From a checkpoint of a small transformer trained on Wikipedia.
Size: 9 layers, width 160, MLP 640 squared ReLU, vocabulary 8192, 5.2M parameters.
Each number is 500 + 50 x the weight over its row's rms, rounded and kept within 0 to 999. Layers, rows and columns count from 0. Numbers have three digits each. The size before them is the row's rms in percent of the matrix's.

# o: layer 5 attention output (transposed), 128x160, rms 0.139, rows 80-99, columns 0-159
# v: layer 5 attention value, 128x160, rms 0.147, rows 81-100, columns 0-159
o80 113:533406546490465539472540442533433556516489443451421564527486579470619472495545426491546585435458521565455421501477477652485586477471535558542450538492554513553491446495362521481465481480516602546538431476456503432525516466550402427568571497543541546421520481477461510522519555412518490455525438487523512493434443527578492559554564480542569465514493534450485507565492454458523489523465494504561473522539540521477535563523483481609507495502435545578515579587531540469599557567498407
v81 106:546402532473477485545492509471466469401476517522507539472510472521519482521512516477491543473518590451481464508510546450564508452451383444510462486550445567517520521546505536557418512503551511477500399527457473495510463493477490466536508577527436492523450454513518497508500501480468492588494484434565509503475524434495507538548358498528519443519489512399412581543521442517517509367561433439544478499676402414473516549478530346500484515527465407606518487561606515391561496461416497
o81 107:563418506425470461506482618494527532476530433566446576518453440541519514481537496488502446489447522443552445547502436504462493431390456532531484537464535523507572576476474510498497460550470539478413385508619540506511397474473521494560476489479482500519536516500445524581537433486584483541534560459584581434449581563535527410530529537503435450619510545458467482533509496527553542498512415434567520417611457510546556481415420450602558488452498445585570508511527470462567503550508533
v82 088:451482541514547534520431525461484511415513475457488583488444472485461506434505496506500518561561527470537526498564536519669497510453468472448493507387470542472474499540502662512499499448420642493520453421529559560502499505578365503508538581482502497507437476503507484577460492466465492470479469434463501506468497470608533516595532519478514478431499458554656493588466467528481554492512445490520532509593443570395419504497497447438474519497536521513574523462506551509485603389488510
o82 084:495547514467540452536517470587454560511429481633434526544476495472496449483551470523555408434517603475486485588499516653445413444463439409532442499488488483531558508485550537450501442522546569532424450554435460500500433532497522576528437505562478508464484529463514473524554550577459506521495437485499525459511454593408465447566541615462543506483430494468455492503396487523461446498554445587591504513619492446458550478496463492546385520476490518511539474480409572440537421530527514
v83 104:556532500488450493447535569535557469448606455583502520470531601460519506552540514474595538388416658460427481565498509458533507511541483507509468477559602452508507511510509470493494536514560534486501517504365470539539491476597364485481557520380543583433554538485517462551490564485439485462489474524552537466582468583526496464466502470490495370542512517506449427473559458519542592482562395485495491490543511496442467506466542510440534496572514519532620482511549473509474595441482516
o83 099:507505494487522532498517456454432435532526540521411559532466534568416506503537588564566500416484526510530471540518468499498523492591567524491532481634576635509538505486344522481478506462499515505486411513441457457476518526488523512521515460479516506524560571512463438488496510484464533533420500475505432419513434539516390444572573374484494531546487497445518458499463445511528583521543321419452476449549458484445373499540488503511555446525505487533555514477600468458590521451535556
v84 086:472538492498380524535486490392575539669555472404491468492639513557487514426514513506486468479538518505456470461444533482493519500516415432486501491459491537516552580465469431581582452476464503502493465425514425497532444563496437562478458570508501589490529511486512499562452487475474519518511450508496570499543429512525447569386537496512515414518483471459650527399557570508564501416488597535480492491577501475558528463410458491505513483489495494552541494424555459484366531498425514
o84 087:521467486516464479440482474533490469480547507472544533436548593544485474453502527455522340389563494548602520553551505568488659485513511501525471495497486437441557510434489553505487472461385611550479562520530590458418455501529481435525538503459515519516431495543509519436528506564545514568511483595465450551474516430536479513495480493499403466529505437561488479413486502481487528541520491493414522482617503543439458426574444509630541505507592576455471525440509444537535570457400475
v85 106:510497524490551448494480524547461511434517508484511492536531535465522534549455487497524405458516433429585441619352422423392507492465523554491555498459506535512478439466496538569443526549391506468501523624500482535524497507462532525559397435540574504541480477512491558501535444369500506488550501565483533505478576523575470586498582472471530516556453516501418483507513567444563485464482381619528535508531424560489538504577507613530544501553547527457542516446547463587452445583475495
o85 106:426534400430423493465416415603417482498516592491575426557547396453519523473510503545495471534602553582514513425584469470538505506476573530544481552501440536542388447569468540498540610546541497562527454482501524488537459590596499474550428470518574471528524463431478594560519492406484497467530361495469516491485533446573442553416484416497569503518525565583507487473533516494464486490471562476506505561464451494505533591466489503482569558486413505549472501511561525527527547531477509
v86 113:528512475501460588447496489442526494514571527467507407445561438520478562477488498490348507500598598380475509450557526444540499529481534474509482493552543457561573514560483433478471551503530565499510537552459462560593460536511479534493493463504438533509487458493519479512559571498448496460445479461526409514543464514427468585614437520492514392559522503552467377544526524475515603409523520608488455497508461436501442425416497452463489499551504569513589514582621565572456514511449511
o86 106:535490533517470552499492498503519525480386476536547480537547522542480493469404495480541465553511581451494537599519491527463546520474587536576366524569519512495575491508398487465537568489487554393510463491483491487476373520563596510474421515424556461515520533552460513533522539512590434491450549533455489437530563398486484482590509398473509539484534456524514507457478565470570514504457373417517547445517405476513500368553556471505505443475530486512438620501471568526557531608470474
v87 100:502500472482469478539497496464514519585533459516501456501403534599475518500517505513549422642492498508570403438592518576569493449534480501522563484479490495455468373462483558496460494511512526480506514493593493477437514472511532530583451543503522488499503495519495531517481493462454508534555486443514464522660540497516436497466497411529481521441460501484553411396486551513507476434525530506498414484527580378402476480500557553436409495546534665550609529419514484558438560575423463
o87 098:558623482550502449476450506489475460426447431516431533482553559522496473553446549475493464557585450499502398565529508484510498381555490519476554474448448449512472466555455477495434500455472554461369501516485563477536494435550556467536491519571607444508539455621570599484557566489391415467537432474469539511541508474525480524522396477507447483412441562542464485420469487422428574483405541556540510551547551509467544477552431461474534487460497574416511512565523476472435514427489486
v88 099:440476493555501514531466518470442459567501559515513507511463502424516550506487492527446419466499487431555539350533488482492503574565441491535480537549430476534512514484499486509521547484451580511496376537450496618601495527470503528489500339540436500450628492518489540466538464587483513502479535567517410507507548477401506516524430486489513513547516477592426568456466521476522506564555528611474363488455529498537479544501550516456543492430531503511494508607368396562464565449530489
o88 096:493636481564530472481437611478525506531441508436586545478516435535478468519500541550391514443525536499488494487418404444473442403538483493583458563505482466512488501604539450454489539510499477504704525551480512516497552527514433438511515489525503472466477458395438508490591563494555462497500476577608487416604573458450525455530556430457530543514528477494534468486490568500652526538468459552534469539516535491540533434531537512439498553506547468495440439569468475518459481546475542
v89 097:524460522467411536559508591440497498471453536432491557493583524423554631533486526502417454493459509532455465575522597484528504567457579515536442489590558540492521452531497503585442447527588443480487385517518386496443479499537453525515542589487563496503521422536499539502607519473450496583446513527523402495621504460561492424586431429551493469488478521536500466496474505519541556460539546511432488475643463438516492534490468494487471499420506457626542511540502516545586458492467456
o89 097:534479571392461537525495579495463524417491490535499515466543475547499505507458491508376441573490494570524404552507537581508592437528603494460558510394453497438546493606492553434554482491474524464435428536490540501499462418534506476426567539471533537547531435537461565553515551488536536487545512523523432438557449492619515463522500458497569454545456583473502473526475398531567517422514442474478475483621525479515410411438536468496526492471527451494583474439531551395537546555488610
v90 111:525497509526537409552551430474477402456431515464511526527527510454504603513509499506482547509515339490575484516343473487512496481516533591494543534517525545534516396523514555524482539511494503449518412439586517453489474453513429526522549460534441540523458538517503483538426490512363521525601558533484531441441448424478525472570559514530499490506468530579477540587505460488512594474525459418469462505584402569545549498551480451598492493500488472452487465486483431604534386450609510
o90 109:543455508529571546500499527535534536526501565549637543528523347497548504536584377491418471501502509502485484530503429539473521486503483514515527517453478543582535490501613587500491555474537472621511467558428579561538512496470464461586588514475432425622484487502477562601479408381511616526407479457546513493529456517521510538550487555500549524492550568581486523512520570541456486443600507449479505417457516466513493478504509439477476481470483516384484479466504554521548452512550565
v91 099:539479533481558521478552519432436583449553566413507527488529511441498557491546493509507530449529591471462454441560533537581510520494590529486575507471466553527506389552506560422404554493518549503521590584473556562497523557674533529501525540492573496483410506503488479536465500446531490452434465515540387493478599501534499468572520408524501568553425474616462531493511544505445509569532394425431534502563524466454461517483433463553573500446539579536538513549418547541547475492547489
o91 098:464463537506487450444498525573513628504454441427429535582442556433526515544490516458502551494554514482392471552451512563553436469505489477482421495444547555473456441463451552512447486504565530407449535472484538514488505461566549505450469534405544487492513368479566520608541528480511578536483452524556475464500429493527500464486508488515544559543454480470423563581568506382463462548496383505484485606569475506525492511439601566505437548516467456528530523482497562504631430575565582
v92 099:473468446513455553553477440430555519525519529483508474455476507500524430570519496505507496521445490475381423407580500455513494412609496478496546494492483434469516456495484496480495478497558590482508582530406488490472510529454412500399426506501469463446541605465509487502479457584459495419450545479495409524487512502418465421480454469458510511403449491493513425501498530503494424508512560507505507500441511420581466489501627555571602504506486703411524468523499639478478503577497480
o92 102:557416588511468555438468513478556541591395457410475548533450568616502469480505502407519575566468505428499536481540489521463466549525561470460471464469539478452391504431434448451497513534473545429438532468545552478522499470467436565441574484465491492455529514583649560449485514490470387542471497489445429455591494445473473488456481403505532547352497556485457575499511530496513553474463498527544485548494453474492546579584542587540425550525520527457509453541557505561500516422491486
v93 092:554425484520553573518415403516572528526425507505503603513476507596534575504553507496547404536489508507513482571493488504518498532535456464509472514550566500475438407459528522401474523443479525476497551534649559469476536381584528472473514555510455499548583465486479501478451553377440521553494500487509493491517592532550513455532471526512495582403418489430423539502512554529512492502486460435523504503553534424478394545533626521509543512421527587491400570426536460466605512491546491
o93 096:517534511543556438513473487545538471543464489468432517491499504471534512516502485484499520486482481470548452550486536448480438459431419502455508441460483504522473637565425455469523491491476483462469525526537519556572567428530547441554560557541485459599568465508450617473591462472473504547520446348432545520502451585539443490452429573443625476474435587432506514482421450494503396455457490568491445554480606452558499444540423479500543510496440536590458489390620459518547475511491463
v94 085:443558440540517588550526482481609488410549513462504482501552584465555412489457512506412499426517565448393627443506462505514524505517487521523383465495500480455567494482480473533445498471571520497499432507460473550481471498485497463485482469462521519470437537486497521428382462426420504449606553496545530540549553506453485620480553487511534454440507516449413469500523387508516472474510492467526456524521455426589445505481534494544556503616491559533632413470533595432463512424420527
o94 084:519554469459492604414475464563539466502526409479457472520389478522493456446484449484469534468469568446593562493452428501454569666444544455552463453558496474503525527515441512450483471485510520514447521508489560491423381484483513491474489429470456493437473491523490474420437407430556451492591548487531450402481562411558502474502544486550517575534514587554480507490438512521487454547508438359550504523512438495471472532604538501499566456570517428513611497546522518555460387505515541
v95 104:588480492507356570562504494496584516543414542522496517481472459442488463497488508482435433513535517419441513513471487544438492490470448481543420508557595473500548548519494450496482476490525415520488467511629495578484488502498532552403545457417587574461513452500483511473546561558578480522524555506524432479559547510511436596456453520475486422543466506522520523398474500507495549405452568600465508506404409549539453544442434542538595507558506516553506507644591595520454462464538511
o95 106:472480521501473638507498567442589515502416607503527476383549550473533524521484448385415475448425480558430511571568535402515660496481505487447515582493532450512527544492482450493487514490494486386526573510550524523514433495482459415406498422502443519527481545507451476483489539511557428497543542544385486539510478538503414533516507443525574480616518406467556456396447424524505451529457510455542478496522499468432474441527515486513494568510449544513494559485501537518547548576488574
v96 090:546473501535394528504467576552466449518527567511509495487490582468521592475475495492523580456529458526435417470443518463414523596581500451493517517466432453548470478562467463535505455478479429506512489497519413527598477541561514531530613422546415419513481440467499468575434450544464519572542456423522480525534543510402448498433482513507540486502421459612602577454517552489503612540537493479512481485384420521392530494429585492539586508532502470428559511537454565538518464456567492
o96 099:556497502486513435450406494442501556561420525557583457457472423492548483522453478462495381481465498397597531511565453483464583411605537473501523553511430448454439578491571511555466494529538511563440486479467521580538512491570447486474599442530499498482472504500443515499501511534505533492472484644501505483546468541450507507495583517565478530481555400481425558450597537551539545538484518454464466476419520494500521407494587581553522571480493475537504654437505552520596504478582518
v97 092:495506513497579383453526509521534476493494489494493416524504448502430485397471485506511552610566485574428534479480499430444478399471589526499478467529474570504477567489489506510488494493461483479497531520549549506394512508551506522526472521550600447518518471488497572385484401382526486444437466463438551482447576384558498493591436457497484516490373500557577418478449552476428444523485541482524463512477478547638502490547466522562476500420523556485381452569553416532473497542554536
o97 093:433490563518535487512462462514552483474469518511612512561624481505401462485428592497433587538538446448443493468471452506527497477363418464487437407535513462489434385497469556480461559547519532410475516413540484513489513493554440516459415475434573535517585463505496516466465529477522542410549534427459585545398477442477500511574462598483486444502512507439522549467542487499424444501527606497503463540414455514576486490525489551484445487567489507426431428516513549520408537476435559
v98 092:461494515530548504539464484464429384507449494422491536510600519472471530547519494506476477457510426454518559553405418494531511506474530509519528513522419428555530479510495418493521545490433502484504461507517461534398519504569512482604529505542423487446519415512479486446583526507371503556386509504514490458403507531550542617537551444490508333552385539446518487483466529511522517496600367518493443500427529550532496520424522465583600486524462582551582485466534468471476537474455507
o98 097:566537424424553485522539538488465553527500515605605481491565500472381525480532515541402400470562467508540511602412491545550543601515477457518462538599494489537514486529410486459474523567459574492601488461498494362471521483506452455563479496408586505534518507565410498583552496414577481484404496540512494486503563571420445504426449539523530559574458563523450491442522527520454485482495476556538444563541521455513533424544540511475598533532466457463517500463573494586529528524502523
v99 097:546511501558493482430510606456510417555543513581497569494545483661490437514540497504522534449545588672479467486609513549517513532504440486479527464448533468493482532473481581506510508519501454542500589512413481534505485543494416554435517512542491515504536505470508458599495614462603510404398471451498550537487462505582480407457567548557512556539506455553499486535547541538454492503540416523452505501511611562459549459534445488541554504467505596428399545500499499537440582488475518
o99 100:511452434452589473480488465500565460533462510538453534529382544538524469537456515554557492516532488510475487478538535648523422485521466499535456515527549527411511451361362470532511489492582517525502498476484514455485511530536507545503561546528387513457510551492520391472563555498461612431524387569575492557448467471495565516462525479438473429426480410408573529483537446485421531521457460507455551555539522567500501448481578545582495511532469606515443508523491467536454560417455423
v100 096:400515435583414512445464495392452574504547485487506434489436531488528527540512515496421467484457526451527537409570487486570495455512493509489584517438616501484547486484481521467488437509515542524509455367575472522511482509384451516541411439445524573436517545487507497585458530528533492458523587540503414505504477461405474592429468551527497345500588490516560437485491522528488554493506526511459520504568477404463417491545368516430547510517463521518517507496544480478404576405509519